Part of a small language model's weights: RMSNorm before each block, rotary positions.
Each number is 50 + 12 x the weight over its row's rms, rounded and kept within 0 to 99. Layers, rows and columns count from 0. The size before them is the row's rms in percent of the matrix's.

# layer 5 MLP up, 1024x384, rms 0.106, rows 678-689, columns 0-95
093:51 56 46 30 27 46 61 39 52 43 42 40 51 47 64 43 47 55 35 55 58 53 70 35 53 18 43 40 53 67 47 42 41 50 51 40 46 41 88 47 62 38 75 53 53 50 35 60 70 45 58 64 64 52 33 42 44 54 33 54 30 70 57 35 51 64 59 22 38 53 37 77 56 55 31 46 78 50 59 54 51 36 49 44 45 36 62 59 41 46 49 46 63 28 65 62
098:39 40 49 62 40 42 38 54 69 53 71 46 49 78 52 73 56 30 49 35 64 22 52 52 36 65 61 40 55 43 39 51 50 52 56 68 69 34 56 58 26 55 41 46 66 54 58 54 43 53 49 69 50 82 54 37 82 29 23 63 54 39 53 59 44 64 39 41 58 56 40 56 50 49 54 55 58 58 56 43 43 47 49 45 59 54 41 50 56 49 45 44 54 46 57 35
104:57 66 54 60 58 61 79 44 52 42 50 44 59 41 67 36 38 57 61 39 53 69 75 42 53 48 47 48 30 61 76 57 49 77 43 47 33 40 52 66 53 57 43 65 64 47 49 48 57 47 49 61 33 42 56 48 79 47 50 40 46 39 64 36 52 52 62 54 57 41 47 65 42 52 48 47 37 61 47 63 14 50 44 39 56 69 60 39 61 57 44 57 52 59 56 25
099:53 55 39 60 45 53 72 30 34 43 50 21 64 60 56 46 45 39 88 66 40 45 47 60 55 76 67 51 45 43 67 36 37 59 18 46 31 44 74 53 49 51 52 37 53 42 56 56 57 45 46 26 28 45 42 43 42 68 49 31 46 49 52 43 52 60 60 75 60 47 52 60 53 60 57 45 54 53 49 38 40 51 57 40 60 34 53 60 66 67 50 61 50 39 46 54
100:48 06 59 43 39 41 40 62 46 33 51 60 49 56 35 34 66 57 61 47 36 63 21 50 67 55 53 40 56 39 50 28 45 40 49 62 64 21 56 44 32 60 57 47 62 59 38 46 52 43 47 71 46 46 47 54 34 81 38 42 58 43 55 63 40 49 36 53 47 39 37 70 63 83 39 34 60 61 72 50 27 53 49 41 61 50 32 57 23 46 37 54 42 65 57 54
096:56 54 53 55 67 40 60 64 51 38 69 45 44 60 73 49 27 66 56 49 42 39 42 35 49 31 62 36 78 58 53 69 58 48 50 66 59 66 35 52 50 56 43 46 53 58 70 56 38 70 52 36 33 34 37 35 72 18 60 53 37 40 49 16 54 46 46 53 63 36 37 67 59 37 41 66 52 50 47 48 50 64 57 55 70 40 36 49 52 35 43 25 47 63 51 37
103:37 74 44 53 57 46 67 38 61 52 52 24 59 53 51 42 39 53 64 43 19 62 53 57 56 51 51 59 46 59 39 41 32 66 56 53 48 52 29 63 36 41 32 48 58 66 49 40 54 44 54 52 61 65 70 72 44 51 53 40 53 76 49 40 31 62 41 57 53 59 41 43 59 55 54 41 67 54 54 50 69 57 48 52 68 34 44 33 61 69 64 31 55 46 53 52
101:56 43 59 50 64 62 29 64 46 41 41 59 58 52 53 75 46 50 44 52 60 55 52 54 48 45 55 40 39 55 52 65 35 29 76 29 48 46 58 51 71 52 18 45 65 37 35 25 40 34 57 63 43 33 48 50 62 40 56 53 61 54 50 60 41 55 44 40 72 58 38 48 30 66 49 55 38 58 76 54 43 42 68 65 59 37 65 48 59 49 59 47 49 40 42 28
099:39 36 43 33 56 62 51 52 45 59 62 61 61 43 52 52 37 50 45 23 55 34 51 62 34 23 46 29 44 50 42 55 54 53 59 65 29 24 42 58 60 60 31 52 39 46 76 65 71 73 30 58 52 30 67 28 43 54 51 42 46 68 36 63 61 56 59 47 42 57 48 47 41 45 55 65 35 49 49 60 23 39 60 28 34 52 48 47 57 37 35 63 42 44 64 29
103:66 45 31 66 56 29 43 49 44 39 40 60 28 59 59 47 62 30 60 58 77 32 50 58 52 64 44 51 49 51 50 58 59 69 44 36 66 60 58 30 59 42 58 45 50 59 58 53 46 50 61 37 50 68 48 61 56 40 67 42 47 51 46 33 49 68 72 48 54 45 28 46 53 32 48 28 43 38 48 55 46 51 49 51 51 44 48 47 40 60 60 55 77 55 63 52
095:46 55 52 71 45 47 29 62 51 68 40 61 22 42 32 43 42 53 62 41 57 64 42 35 53 41 79 40 37 43 66 74 51 34 41 29 32 29 59 47 49 48 67 44 73 62 67 41 54 46 45 63 51 57 43 28 45 53 25 31 60 56 70 57 53 81 58 26 41 52 55 39 50 36 55 45 40 42 63 81 57 72 60 40 36 65 41 28 61 57 31 42 41 55 62 52
099:70 30 41 64 74 65 45 47 55 53 50 56 45 36 31 37 74 55 37 64 48 33 70 55 47 46 56 56 66 54 54 55 48 56 73 44 32 43 57 59 45 43 35 59 69 50 39 46 45 35 40 65 34 64 62 30 28 30 35 48 68 58 55 60 53 67 61 59 57 55 27 49 43 52 54 61 35 60 57 50 38 33 54 71 50 56 45 73 32 77 44 36 43 33 64 42
# layer 5 MLP down (transposed), 1024x384, rms 0.102, rows 678-688, columns 0-95
097:62 57 54 68 29 37 48 61 22 46 54 25 55 65 49 59 57 65 67 51 49 59 57 60 49 43 50 56 47 36 48 50 51 49 48 47 45 36 51 61 52 40 38 59 51 49 54 40 39 26 42 49 56 57 47 36 45 74 45 51 47 51 64 51 32 37 46 21 36 48 44 52 65 50 61 57 58 38 42 40 31 45 66 50 65 35 37 61 47 41 57 45 55 56 46 60
098:40 41 31 63 39 47 55 76 21 54 32 63 42 45 50 64 63 46 38 52 65 43 37 53 28 43 19 68 50 40 47 19 71 46 61 60 51 38 42 57 55 60 54 54 46 61 66 54 39 45 45 53 64 53 45 27 55 34 44 54 59 52 51 43 55 73 31 68 46 57 64 63 54 40 17 24 57 29 45 41 50 71 58 56 64 45 77 37 57 39 67 46 31 52 44 50
104:20 41 61 53 50 50 55 61 45 61 52 39 70 64 67 51 67 60 61 34 60 31 74 46 58 34 51 44 57 51 52 21 50 61 65 38 41 50 47 66 65 47 45 40 34 47 46 65 46 46 41 32 60 64 46 57 59 46 49 31 28 52 47 44 36 37 44 57 62 56 45 55 46 50 47 36 44 46 42 68 51 56 36 52 68 49 41 56 37 72 42 37 63 74 46 42
101:42 65 54 57 34 42 67 38 33 46 47 49 56 65 28 61 39 30 59 41 50 44 56 46 59 74 62 45 55 61 71 26 41 38 43 41 65 52 40 44 46 50 39 37 66 43 51 41 48 55 50 43 37 53 35 42 52 45 33 55 38 38 52 68 46 55 36 50 64 47 45 59 43 49 50 42 61 32 38 75 76 51 52 57 45 52 64 40 58 81 56 53 42 31 36 53
102:47 40 64 60 52 25 20 69 52 59 50 45 44 68 20 58 46 75 36 41 60 73 35 47 44 63 44 45 30 39 58 45 56 87 37 54 59 59 56 37 38 70 43 37 46 47 60 70 57 30 52 33 73 38 53 53 56 46 70 45 51 50 65 57 55 53 39 71 49 58 62 70 69 54 47 41 61 56 65 55 53 55 40 75 48 31 43 41 34 36 35 48 44 61 53 50
097:31 55 43 30 42 40 61 58 54 47 65 37 37 43 50 30 47 70 60 29 32 54 55 48 53 53 52 35 68 40 32 77 58 61 63 60 34 53 59 74 35 56 48 66 43 52 53 57 51 34 55 48 55 44 56 58 38 31 83 49 46 39 50 31 57 64 34 51 37 43 56 29 57 43 45 56 60 44 47 50 63 46 49 66 67 58 63 69 44 52 45 30 54 66 48 30
100:49 70 44 67 49 37 62 31 47 37 30 59 53 50 64 39 50 56 44 50 48 48 75 51 56 55 37 83 72 32 60 39 49 46 43 55 53 56 36 65 35 43 46 40 68 39 62 50 58 70 44 57 45 67 58 62 38 34 63 54 45 52 71 39 11 41 43 52 53 46 26 49 49 32 50 45 62 36 51 39 24 25 59 41 47 49 51 55 35 57 39 22 71 36 36 45
094:55 46 51 31 65 60 37 35 59 69 50 66 62 76 55 37 70 70 37 40 47 54 51 61 58 37 55 61 38 63 48 68 43 59 30 38 62 65 57 64 46 62 57 40 58 68 49 28 55 46 36 36 65 45 51 69 48 40 69 57 24 55 48 42 60 47 27 45 48 48 49 58 24 40 49 46 42 40 47 46 35 39 42 49 29 54 37 80 31 52 44 30 43 66 55 43
100:67 34 37 45 67 49 58 31 53 50 55 64 44 24 41 44 54 49 53 52 37 66 59 31 45 62 44 34 28 74 63 65 48 48 66 29 65 52 82 56 49 36 73 41 41 62 61 71 44 62 52 55 36 26 58 30 53 56 34 56 38 36 63 60 40 55 43 52 45 44 36 55 33 58 55 43 56 33 44 35 72 56 30 40 54 62 52 57 35 68 36 64 36 34 44 56
103:53 56 44 55 43 17 43 48 62 42 72 50 40 53 43 52 55 46 33 32 63 47 60 75 40 43 62 60 44 55 61 49 37 56 37 43 55 23 49 75 54 36 54 37 42 58 49 52 44 60 61 62 75 56 48 56 52 61 46 52 57 45 49 54 18 52 52 48 40 49 48 43 42 40 36 58 40 58 49 63 52 39 39 66 70 49 37 49 56 60 40 60 51 39 63 63
098:61 40 38 43 54 24 56 69 47 50 54 33 27 40 55 58 34 26 46 51 23 35 37 60 26 22 53 61 47 57 56 41 35 22 38 46 37 42 65 68 47 45 78 53 43 54 38 56 63 56 54 32 26 43 38 55 39 39 61 49 46 44 56 40 58 54 55 50 46 60 54 32 64 59 15 44 42 41 61 60 62 42 49 60 29 57 53 59 53 52 28 62 27 48 50 43
# layer 5 MLP gate, 1024x384, rms 0.106, rows 679-689, columns 0-95
093:63 45 51 64 35 60 64 61 52 30 35 24 41 50 61 46 60 38 44 42 43 37 54 65 55 69 36 61 52 43 63 37 51 55 65 15 49 58 62 49 42 32 58 54 47 42 69 53 54 42 31 45 48 36 44 47 51 51 47 52 59 74 54 38 66 28 45 13 49 41 50 58 67 63 39 46 56 45 41 59 67 41 47 45 64 25 62 44 37 65 43 36 63 45 41 45
103:33 48 49 48 56 55 61 33 39 52 54 38 51 37 59 52 64 44 50 66 43 61 59 15 57 53 55 27 47 64 61 29 38 55 41 45 61 66 57 27 43 42 57 57 65 48 64 71 37 26 46 61 54 41 46 30 51 53 51 49 58 73 56 52 44 29 46 49 37 56 71 46 50 53 60 36 58 54 39 49 51 50 49 45 56 29 58 35 70 46 74 48 42 67 46 47
098:44 69 39 50 72 58 41 64 28 67 48 51 65 35 47 35 50 77 78 34 55 70 54 38 51 33 72 48 33 37 45 60 50 61 58 61 30 56 54 71 61 56 56 52 58 43 57 61 61 38 58 24 63 40 33 67 49 57 36 61 36 40 41 34 70 67 35 44 59 60 70 42 50 51 53 34 53 37 48 73 53 33 40 42 45 59 49 56 69 39 59 33 46 65 71 57
100:55 63 46 63 66 62 45 52 65 65 54 46 50 34 64 32 51 53 48 74 41 71 66 56 40 69 38 70 46 40 44 42 34 39 60 51 33 58 27 58 36 60 36 34 47 47 52 34 21 33 57 48 35 54 39 45 69 38 51 70 36 65 63 41 67 40 50 32 59 44 52 41 49 38 55 45 57 57 61 42 57 50 49 45 48 45 60 65 42 54 85 40 50 29 44 50
104:48 63 40 48 33 43 66 39 43 52 41 55 52 44 57 41 32 57 52 35 41 48 59 47 60 57 70 47 46 57 55 51 54 43 51 45 29 48 48 25 28 45 39 41 53 60 40 49 47 64 51 58 50 21 49 57 41 75 48 61 34 55 36 56 52 64 43 61 40 43 52 50 26 48 73 63 64 43 43 53 48 44 39 57 58 43 60 51 65 55 42 55 69 50 55 44
104:51 54 30 58 43 23 40 42 63 47 38 52 49 18 53 47 62 40 19 41 44 30 42 54 40 39 53 38 62 71 58 45 43 63 47 48 55 45 66 50 29 31 40 34 32 61 43 57 66 60 44 51 44 44 53 81 38 54 26 51 61 44 41 37 49 67 67 58 53 57 73 42 38 33 54 46 57 77 53 38 51 46 56 41 55 44 48 40 37 64 49 43 51 39 48 34
094:38 43 49 45 56 32 30 28 55 60 45 58 36 56 42 34 19 57 46 64 39 45 59 76 56 58 55 37 44 46 38 33 67 72 78 61 65 58 47 37 39 41 64 46 51 43 56 54 62 48 41 55 62 41 39 59 22 54 41 33 63 39 65 39 55 67 40 31 52 73 42 50 47 45 71 38 38 41 44 48 62 45 48 55 59 43 54 47 56 47 42 59 46 69 43 36
101:56 46 56 35 59 49 52 60 42 39 46 60 62 62 44 39 41 39 58 56 68 47 67 48 49 44 55 51 57 34 64 51 59 52 17 59 42 49 54 51 54 55 30 33 37 50 73 56 55 37 58 59 48 49 60 51 45 52 53 33 63 45 34 58 66 53 46 45 63 49 27 40 46 45 44 46 59 70 48 47 69 58 53 61 40 30 44 44 59 50 65 60 35 57 56 42
106:57 36 30 63 56 55 70 55 64 39 57 19 55 47 64 54 42 43 38 43 55 61 52 61 55 40 45 47 46 41 57 61 38 40 64 40 36 57 46 66 54 58 57 61 36 59 57 30 35 24 67 39 46 62 37 60 46 60 62 42 42 60 43 67 84 45 50 57 38 68 57 57 43 63 69 58 46 43 45 63 45 60 47 42 56 69 48 53 58 42 47 45 40 45 47 62
096:34 45 49 75 56 57 77 62 36 53 65 47 66 42 45 37 55 45 40 28 42 37 58 57 55 55 42 44 61 33 28 55 46 56 60 49 49 40 57 50 49 42 28 56 46 39 50 59 61 69 62 55 55 36 45 55 39 74 56 48 36 73 25 24 43 53 49 78 50 43 57 38 37 63 21 43 47 42 53 44 58 78 50 45 60 49 42 57 66 21 47 44 65 41 70 38
105:48 60 40 45 63 55 59 49 63 48 64 49 41 50 32 63 66 58 40 60 55 33 44 51 60 46 62 49 58 52 41 47 43 62 36 67 65 62 55 54 38 42 58 47 47 24 20 40 18 67 42 63 51 59 63 42 59 63 61 61 71 50 55 28 57 43 47 75 44 39 60 48 51 49 41 61 52 41 66 36 24 63 44 32 72 30 51 72 39 53 35 36 49 53 41 24